Each number is 128 + 24 x the weight over its row's rms, rounded and kept within 0 to 255. Layers, rows and columns count from 0. The size above them is the row's rms in percent of the matrix's.

# layer 3 MLP up, 768x192, rms 0.0674, rows 146-177, columns 96-143
size [108  88 102 100  93 102  92  99 106  97  99  99 103 102 102 108  99 101  93  98 110 103  99 101  95  96 107  99 102  93  88  98]
[[108 120 116 145 130 164 104 151 129 102 102 114 161 179 129 119 182 111 126 162 122 140 155 147 148 135  90 112 133 139 108 101 125  84  92 138 142  79 161 154 126 150 127 117 165 129 161 133]
 [117 156 133 139 114 136 119  91 118 134 160 129 108 134  91 154 108 131 165 122 158  97 114 164 118 132 144 132 143  91 171 123 141 129 106 126 176 124 140 130 106 131 134 142  96 136 140 148]
 [115  91 137 125 137 126 161 140 119  88  98 104 130 154  77 117  81  94 139  74 153 102 111 150 115 120 134  98 115 103 131  99 124 149 116 135 116  98 133 147 138 125 171 150 107 156 115 171]
 [149 109 124 122 144 152 133 138 149 144 143 119  63 147  98 121 121 170 153  91 129 143 129 130 113 104 131  87 113 118 131 116 112 167 142 134 162 127 113  98  87 103 148 127 124 118 126 160]
 [127 120 146 117 186 148 110  90  98 133 113 113 125 136 131 173 128 123 119  89 142 124  90 147 134 119 126 150 143 109 141 146 172 145 137 119  92 137 132 120 113 118 125 118 115 141 113 183]
 [143 147 109 118 123 133 168 113  93 132 183 118 104 144 126 140 133 153 131  92 112 109 125 153 163 176 185 100 103 130 112 138 138 149 127  80 127 134 120 183 130 188 122 141 114 128 109 148]
 [140 113 160 151 123 144 151 135 167 149 167  96 102 131 126  97 137 135 145 142 103 156 168 115 156 112 101 106 140 136  67  81 138 126 188 134 103  96 124 126 108 139 127 142 143 113 148  97]
 [140 121 112 139 135 121 140 141 106 160 136 126  68 126  96 165  90  90 133 126 119 130 146 111 130 120 132  97 154 111 121 153 147 121 123 109  99 104 137 120 124 152 106 145 148 130 125 127]
 [148 129 126  88 128 170 145 115 102 100 129 153 144 142 113 149 118 115  96 104 142 160 105 118 135 114  63  80 133 147 152 176 142 143 165  93 159  98 141 147 138 159 114 156 123 132 111 144]
 [136 145 136 150 117 117 154 113  95 110 185 102 105 144 108 110  88 129 105 105 123 102  99 119 133 112  85 137 107 121 129 128 149 156 111 106 169  93 148 138 132 184 116 121 106 140 140 149]
 [141 145 137 135 151 131 112 115 144 128 158  82  92 143 137 148 102 117 144 124 122 133 151 145 130 140 136 112 148 117 138 115 138 139 112 138 109 177 112 156  92 117 168 145 168 122 141 105]
 [135  83 141 116 115 119 114 133 147 126 165 113 126 105  74 153 119  98 118 101 146 129  90 169 113 167 160 117 153 138 119 140 163 103 117 123 173  82 136 116 103 119 129 182 156 121 128  92]
 [150 136 136 143 117  99 102 131 109 135 141  89 149 134 143 130 158 142 148 160 126  98 146 127 182 142 119 112 206 136 125 167 152  81 128 177 134 109 112  98 108 112 126 118 132 123 104 157]
 [149 116 158 133 148 171 126 163 124 129 146 109 159 144  92 130 111 120 159  83 111 175 119 132  96 143 151 141 131 132 164 140 141 133  92 131 159 151 138 133 158 188 170 133 119 121 154 150]
 [126 134 146 163 160 151 129  83 116 139 115  87 131 152 102 134 106 111 167  87 130 127  78 140 181 117 127 122 138 107 114  88 120 131 145 110  81 142 136 115 125 128 139 101 138 130 118 116]
 [108  97 120 138 125 125 143 109 160  61 133 151  83 134  77 111 146 123 142 114 162 149 149 152  96 131 139 110 124 120 115 110 129 119  91 132 116 157 124 116 126 184 128 104  92 147 169 108]
 [ 79 155  76 130 134 112 148 120 129 100 109 125 134 128  80 131  88 108 130 102 141  86 135 121  96 113 119 100 141 104  98 107 152  86 152 115 141 126 143 114 139  92 130 159  91 139 152 132]
 [115 160 100 186 136 121 142 180 109  66  86 108 148 103  98  96 134 154 151 138 114 118 124 100 166 130 143 117 142 138 122 158 163 139 103 139 172 107 107 130 110 108 112 127 124 135 115 155]
 [173 135 135 153 123  92 174 148 151 149 127 151 120 128 108 172  80 133  91  96 116 169  95 135 142 137 101 138 138  82 142  76 113 163 137 158 122 156 150  84 126 131 100 107 122 161 108 112]
 [106 153 128 102 167 159 139 102 146 130 158  95 137 144  54 154 154  91 136  87 137 145 130 103 129 106 105 107  91  99 118  99 116  84 159 153 143 107 101 151 118 150 152 125  95 104 125 112]
 [130 148  71 124 137 141 147 121 174  82  84 146 115 149  99 111 142  74 187 119 134 167 121 140 154 160 148 122 158 102 126 120 142 112 121 119 111 121 144 122 127 178 111 124 100 135 150 158]
 [116 124 100 131 138 107 144 164 102 112 176  92 119 132  94 104 143 201 154 141 146 138 160 131 134 111 178  88 120  80 113 119 116 102 110 145 129 117 152 166 129 116 145 116  77 137 144 128]
 [104 134 143 169 130 131 133 157 149 160 126 128  94 120 119 140 131 130 132 111 116 117 122 116 106 148 136 113 141 133  94 146 132 130 119 144 175 123  87 151 154 135 111 122 135 101 129  94]
 [155 129 122 164 118 114 139 142  82 130 172 134 135  99 138 139 139 156 143 153 185 139 121 126 117 146 117  84  73 110 123 107 128 111 106 119 160 122 133 153  94 113 109 138 111 113 124 145]
 [156 148 111 129 166 154 116 117 125 131 108 132 121  93 131 153 109 106 123 125  81 121 131 117 126 135 130 116 164 170 172 112 168 103 123 160 133 180 101 113 162 125 165 176 138 140 112 166]
 [118 162 143 138 129 140 155  79 142 118 145  91 148 135 128 137 105 141 107 134 113  97 115 135 118 128 164  84  82 149  83 124 181 155 148 118 121 120 112 161 126 102 117 114 101 150 143 145]
 [149 148 137 136 142 122 128 134 133 143 128 106 141 167 100 114 129 182 167 117 123 107 145  97 190 179 105 120 114  99  66 131 160 143 151 110 107 137 101 126 108 111 125 102 123 146 115 134]
 [117 140 103 144  98 157 166 118 124 125 159 168 100 127 115 125 143 135 110 115 157 120 127  90 123 122 144 109 134 151  78 105 110 134 146 152 101 108 147 162 142 129  96 119 102 131 117 140]
 [176 109 125 151 165 127 151 114 118 101 134 133 131 128  91 102 145 130 141 107 121 132 188 177 138 121 101 120 157 141 140  97 151 126 111 137 132  69 130 127 176 150 128 132 113 110 130 128]
 [125 130 155 141 117 119 100 106 114 121 133 126  68 130 112 124 165  65 115 135  57 136 131  66 105 119 112 132 168 128 139 135 105 132 110 148 149  99 142 171 136 100 120 168 126 143 105 146]
 [171 123 164 133 117 131 126 143 138 115  98  91 164 149 130 124 102 109 168 142 185 120 122 118  93 110 140 114 104 126 125 127 122 152 103 143  90  92  94  88 105 174 158 103  95 102 141 131]
 [104 111 103 134 147 120 132 132 156 175  89 144 123 145 120 124 152 130 103  92  92 143 131 165  96 125 166 116 146  74 125 150 106 151 121 154 117 137 142 159 122 117 124 129 131 153 141 179]]
# layer 3 MLP down (transposed), 768x192, rms 0.0588, rows 146-177, columns 96-143
size [123  88 106 100  96 102 101  98 105  94  99  97 104 105  98 103  98 102  96 101 105 108 106 100 113  98 103  96 103  90  94  96]
[[119 155 134 145 109 113 136 160 150 118 153 131 119 106 138 123 154 116 109 159 147 131 164  98 113 106 157 135 138 114 129 112 137 143 137 121 106 145 131 118 155 132 129 118 165 110 132 124]
 [136 134 121 107 144 128 207 130 140  91 123 118 158 101  98 132 121 137 114 138 150 105  71 113 130 139 110 127 136 135 136  96 104 138 163  91 124 119 144  97 125 169 111 136 170 135 135 114]
 [132 126 117 100 119  79 131 123 144 125 154 136 154 145 160 158 142 141 106 165 176 100 130 135 109 119 131 110 105 122 134 137 143 149 169 168 125 125  83 152 143 122 154 138 132 101 136 100]
 [145 118 111 146 121  75 120 124 169 113  85 186 106 156 105 127 165 143 105 112 137 107 106 130 152 134 121 109 138 116 152 123 122 115 162 148 128 140 114 105  98  91 135 114 140 122 141 156]
 [120 132 125 141 124 136 114 128 131 133 127 141 172 108 183 127 119 149 140 136 111 103 171  87 107 133 178 157 104 120 140 125 135 135 142 135 172 132  86 109 142 163 100 116 149 127 115 116]
 [136 133 134  87 151 104 151 162  87 155 144 132  93 159 130 122 107 149 137 138  93 144 123 131 166 131  99 105  98 174 110 123 109 180 139 118 113 116 122 126 115 134  79 130 140 142 144 122]
 [139 121 153 111 133  75 146 166 148 205 136 126 130  98 161 116 129 174 135 147  88 109 142 134 125 130 105 129 115 108 121 109 121 110 156 175 122 139 161 154 108 135 120  93 153 138 148 134]
 [137 171 125 102 115 126  80 165 101 134 104 109 123 103 199 108 118 114 112 128 166 118 114  87  83 123 139 120 132 135 146 112 139 130 129  94 140  67  79  75 123 150 143  68 165 151 117 142]
 [ 99 116 138 119  86  58  97  85 129  86 138 153 102 130 130 132  90 123 121 104 150 162 112 104 109 130 156 113 108 124 180 130 120 111 162 146 111 102 137 130 128 143 104 109 125 123 137 110]
 [144 157 144 164 109 115 128 112  93 144 162  92 166 133 131  77 101 128 149 131  96 140 145  85 125 130 137 173 165 157 151 131  84 142 137 128 132 143 108 151 151 110 150 128 144 127 163 144]
 [146  94 128 138 117  96 142 138 102 126 126 151 136  83 176 137  94  98 176 155 112 124 113 116 147 147 127 153  80 138 180 123 104 150 119  72 145 118 126 125 157 122 144 113 171  68 127 143]
 [122 118 167 109  98 117 142 155 106  95 147 113 149 145  99 156  86 118  96 135 125  86  79 157 123 121 134  98  64 159 137 158 133  97 126 111 120 131  82  87  95 172 168 120 176 105 139  99]
 [127  91 152 142  93 162 108 109 117  95 127 134 126 120 100 115 116 138 151 147 172 104 153  97 137 133 132 115 158 133 171 141 114 111 145 120  93 136 137 170 135  93  95 143 137 102  98  94]
 [129  98 112 103 120 122  77 142 126 136 101 150 144  85 144 110 151 118 118 129 112 165 106 108 134 115 130 154 135 164 110 158 104 147 114 169 116 204 123 167 127 120 138  88 132 113  79 169]
 [112 169 145 124 177 112 132 135  87 106 105  99 188 140 113 172 100 134 146 107  96 108 154 100 131 149  95 139 125 117 134  88 105 154 132 110 112 124 131  98 132 139 110 111 142 127  97 176]
 [121  95 129  85 159 126 110 127 107  80 120 113 130 103 129 124 135  91 120 121 119 128 140 124 119 125 159  88 116 116 133 113 104 160  98  89 123 168 159 143 124 118  98 136 162 112  95 116]
 [153 149 111 156  95 122 130 150 130 104 107 134 130 136 126 136 145  85 137  91 116  87 109 130 134  99 144  95 149 133 109 115 132 104 141 138 114 135 136 114 127 131 124 121 124 102 143 127]
 [ 78 130 147 145 145  92 128 165 129 108 158 107 158 130  77 129 144 133 119 153 137 116 133 115  92 144 133 117 147 129 135 122 105 109 122 145 164 142 167 168 125 124 117 149 135 143  99 139]
 [110 124 109 103 152  96 157  74 120 138 159 116  98 118 124 162 150 108  81 143 164 130 146 121  88 139 126  98 130  97 130 104 141 149 137 114 142  88 140 147 113 133 142 112 132  99 116 138]
 [129 121  74 160 142 110 136 127 155 156 119 152 129 157 123 139 127 144 145 118 119 111  95 140 106 108  86  97 134 121 151 151 100 143 141 148  99 117 201 141 135 145 111 158  98  70 130 143]
 [141 162 122 113 124 136 180 113 127 137 137 143 103 124 159 117 153 106 113 149 117 146 116 112 150 111 126 126 125 172 104 150 124  92 145 142 119 170 132  77 112 158 115 157 125 152 113 124]
 [142 111  94  87 165  85 104  93 120 133 105 129 131 104  90 132 139 117  86 115 180 143 145 116 120 107 125 126 139 149 147  95 123 134 103 108 148 131 135 117 101 150  99 159 137 123 130 105]
 [ 80 101 109 142 161  58 129 115 113 127 120 147  98 156 109 123 156 135 158 127 157 146 119 145 125 113 106 107 114 109 136 183 106 139 118 155 150 148 147 104  88 120 117 116 113 104 110 153]
 [163 132 164 118 104 158 116 111 133 137 153 151 171  98  95 123 148  85 130 177 128 133 113 115 123 131 119 122 123 122 139 140 135 130 134 151  82 145 124 178 117 116 114 128 140 121 141 107]
 [119 131 131 113 103 193 130 142 128 138 105 145 145 137 118 174 130 124 100 158 148 130 137 183 106  89 139 134 138 140 151  98 102 148 137 112 122  87 120 108 108 131 130 143 110 108 125  99]
 [100 113 115 127 185  66 119 120 109 122 112 148 147 186 115 140 172 152 126 120 125 107 120 126 155 159 142  91 166 120 111 122 137 159 140 161 120 108 168  94 100 112 136 108 138 146 116 151]
 [154 123 146 147 119 126  88 145 116 122  88 133  95 118 126 151 137 161 117 151 163 142 147 137 166 140 140 115 105 111 116  94 145 119 128 105 128 128 132 121 139 131 150 115 164 162 136 124]
 [113 162 127 114 107 103  74 126 127 128 153 126 149 134 137 176 119 172 117  77 143 134 152  95 115 135  94 112 123 125 157 165 145 126 146 113 155 101 124 141 146 135 123 161  81  88 148 129]
 [149 102  91 156  90 111  92 128  94 129 101 127 131 133 155 100 178 129 108 133  81 152 155 171 152 125 133 147 150 136 116 130  96 144 179 163 173 140 126 180 122 128 119 116 115 104 129 118]
 [133 178 123 128 137 145 121 109 138 152 121 150 119 116 134 141 164 166 169 164 114 111 135 166 141 143 164 182 110 160 135  96 130 138 147 125 135 130 150 123 134 146 137 147  99 127 135 153]
 [ 85 138 117 109  96  52 137 163 107 161 153 144 122 115 148  98 152 129  83 161 156 150 100  95 113  96 109 112 132 150 138 140 106 109 123 121 115 119 116 148 119 134 162 136 157 138 120  88]
 [146 113 123  98 119 154 136 152 154 179 130 150 139 116 163 155 167 180 141  64 143 119 115 134 110 102 147 141  73 115  98 144 131 101 142 144 110 115 104 133 134 120 138 117 153 127 120 124]]